Each number is 128 + 24 x the weight over its row's rms, rounded and kept within 0 to 255. Layers, rows and columns count from 0. The size above them is the row's rms in percent of the matrix's.

# layer 2 MLP up, 768x192, rms 0.14, rows 533-543, columns 128-191
size [102  95 105  91 100 108  95 100  96 102  90]
[[137 124  96 114 119  75 131 129 132 163 131  80 127 161 126 125 143 137 111 107 138 106 123 133  80 134  98 144 164 147 102 157 111 151 146 116 146 124 127 131 117  88 125 129 142 134 107 142 120  99 132 117  77 110  95 116 168 128 123 121 105 137 157  86]
 [127  88 169 144 107 134 114 113 148 128 116 180 120 112 109  80 138 147 116  67 159 136 139 185  92  84  98 111 125 105 110 124 107 153 123 148 157 136 162 115 110 130 103 139 140 131 135 129 128 138 121 148 149 144 141 125 159  79  98 114 130 126 122  99]
 [128 152 161 159 115 114 133 148 140 143 138 109 141 152 127 133 109 137  99 147 104 140 106 120 119  53 107 138 126 143  90  66 172 113 100 153  79 146 168 112 103 130 123  94 125 109 127 145 149 137 104 121 131 192 157 167 154 166 111 141 121 114 178 163]
 [121 173 113 148 131 177 132 151  94  61 157 129 114 154 110 112 121 124  89 150 117 117 154  70 140 166 116  91 111 159 151 167 137 103 161 124 157 125 151 155  76  84 135 111 147 115 123 112 135 126 157 128  91 132 140 146 157  87 120 132 135 126  82 139]
 [101 157  86 120 111 156 149 120 136 111 149 165  94 115 117 129 162 140 128 121 101 108 127  92 126 148 119 161 140 120 153 157 119 129 139 173 116 121 144 143 154  99 129 152 139 119 131 106 158 161 129 116 125 144 125 131 125  94 112 136 134  88  74  79]
 [112 169 120 108  94 168 132 152 119 153 118 108 128 124 125 144 130  97 154  99  97 173 198 149 156 127 114 130 173 126  88 130 158 110 121 169 145 121 160  59 152 120 121 101 119 111 154 120 128 184 125  97 131 122  89 139 129 109 109 120 114 142 111 102]
 [113 138 105 117 173 137 125 178  98 113 121 138  90 142 138 162 134  96 142 105 126 131  74 141 122 144 134 131 153 148 131 132 121  98 156 151 116 138  75 150  88 137 152 143 108 135 119 115 135 138 145 150 142 113 137  74 154 146 133 159 121 101  83 154]
 [119 152 155 124 119 132 103 116 164 115 109 128 104 149 176 125 133 151 106 130 104 143 149 144 148 106 102 128 170 101 136 120 102 122 107 156 122 119 138 143 143 126 165 106  95 126 120 114  95 159 109 147 108 104 138 150 132 102 125 136  75 142 158 154]
 [158 160 153 121 113 122  75 119 148 162 130 109 119  91 116 116 145 127  98 133 143 102 130 130 153 151  84 144 100 153 129 131 154  54  95 170 134 164 122 109 133 122 142  82 152 125 126 145 112 108 102 151 165 133 153 118 121 153 142 111 153 121 154 114]
 [166 151 119 132 147 144 130 103 136 129 143 115 163  95  92 160 103 116 143 126 155 127 130 125  99 119 124 117  95 152 108  58 117 130 132 156 176 126 101 139 139 128 144 140 119 161  66 129 143  94 114 134 131 154 133 118 134 127 136 114 115 110 164 143]
 [173 147 143 125 144 145 134 145 123 110 143 132 123  96 134 143  76 136 147 132 140 157 116 135 111 119 122 154 158 127 105  94 126 133 104 144 140 119  77 113 126 144 119 131 152 118 100 132 132 109 159 171 141 146 169 139 124 102 102  98 156 138 113 168]]
# layer 2 MLP down (transposed), 768x192, rms 0.068, rows 533-542, columns 128-191
size [101  95 103  93 102 101  97 103  93 111]
[[138 131 161  77 141 119 113 119 176 155 122 164 134 127 110 153 132 158 125 154 125 104 135 146 123 125 116 122  96  97 119 114 194  93 132 119 114 102 114 151 104 140 120 107 118 117 131 143 157 159 165  93 128 138 153  93 101 157 158 135 148 149 141  93]
 [ 73  93 167 142 146 163 140  96 145 115 108 170 136 143 105  69  95 143 117 150 130 139 123 181  89  73 102  97 153 117 129 132 171 163 131 128 156 131 174 104 111 118  75 144 112 133 142 144 117 129 117 126 124 147 146 109 172  96 154 153 127 107 124 106]
 [133 142 131 112 119  95 127 157 125 141 167 168 122 149 108 125 126 154 172 151 111 114 162 166 147 162 119 110 167 104 138 146 146 110 129 147 122  98 147 117 144 146 106 110 124 152 156 129 160 147 122 135 142 125 138 144 100 101 106 116 119  67  98 110]
 [128 102 139 143 155 127 153 179 121  94 132 140 130 128  80 131 117 155 166 124 142 137 132  83 101 208 160 112 123 133 104 149 180 121 174 129 154 120 140 173  94 109 113 133 117 106 120 148 114 142 152 129 122  87 183 119  83 114  81 117 137  80 108 154]
 [104 159 120 104 118 106 152 146 133 135 146  98 134 128 115  84 120 122 133 135 129 122 168 121  74 170 154  87 131 100 130  91 105 129 131 124 125 100 135 129 123 134  93 149 146 129 128 159 135 142 110 118 105 107 157 118 146 141 137 101 129 139 166 144]
 [119 117 132  99 174  89 133 156 156  98 101 135 182 120 165 103 128 126 140 159  92  85 114 110 131 146 128 149 103 156 128 115 154  94  92 138 144 123 136 146 108 116 138 118 109 128 159 142 165 129 121 139 189 155 139 151 117 154 141  98 105 150 181 150]
 [ 85 156 119 138 114 142 101 143 130 113  86 113  82 155 134 145 106  59  89 127 147 117  74 143 106 144 172 158 138 154 125 115 117  85 101 182 130 121 129  95 105  97 166 103 166 136 140 153 114 171 148 139 113 133 135 117 148 185 153 128 138 108 121 128]
 [153 146 126 120 158 150 124 107 153 143 154 147 120 115 125 174 140  90 184 113 137 112 187 106 121 112 133  87 122 130 100 150 163 113 129 125 113 106  91 110 146 122 151 140 101  99 100 137 134 136 112 180 157 115 148 116 134  92 143  88  97 131 109  99]
 [159  96 129 134 141  93 128 150 163 150 103  93  80 114 118 118  89 196 119 160 101 172 144  83 167 204 133 137 135 140 136 136 125 123 108 132 138 146 102 162 123 116  99 148 139 134  80 151 104 129 117 147 121  92 132 169 142 135 115 130 109  91 125 125]
 [183 116 106 120  65 152 119 166 163  96 159 100 153 102 135 120 109 135 153 122  95 162  93 128 132 140 172 145 101 148  99  94 119 125 133 129 112  99 122 170 134 120 165 161  91 115  99  72 150 104 100 102 137 122 144 157 110 183 138 126 142 109 131 132]]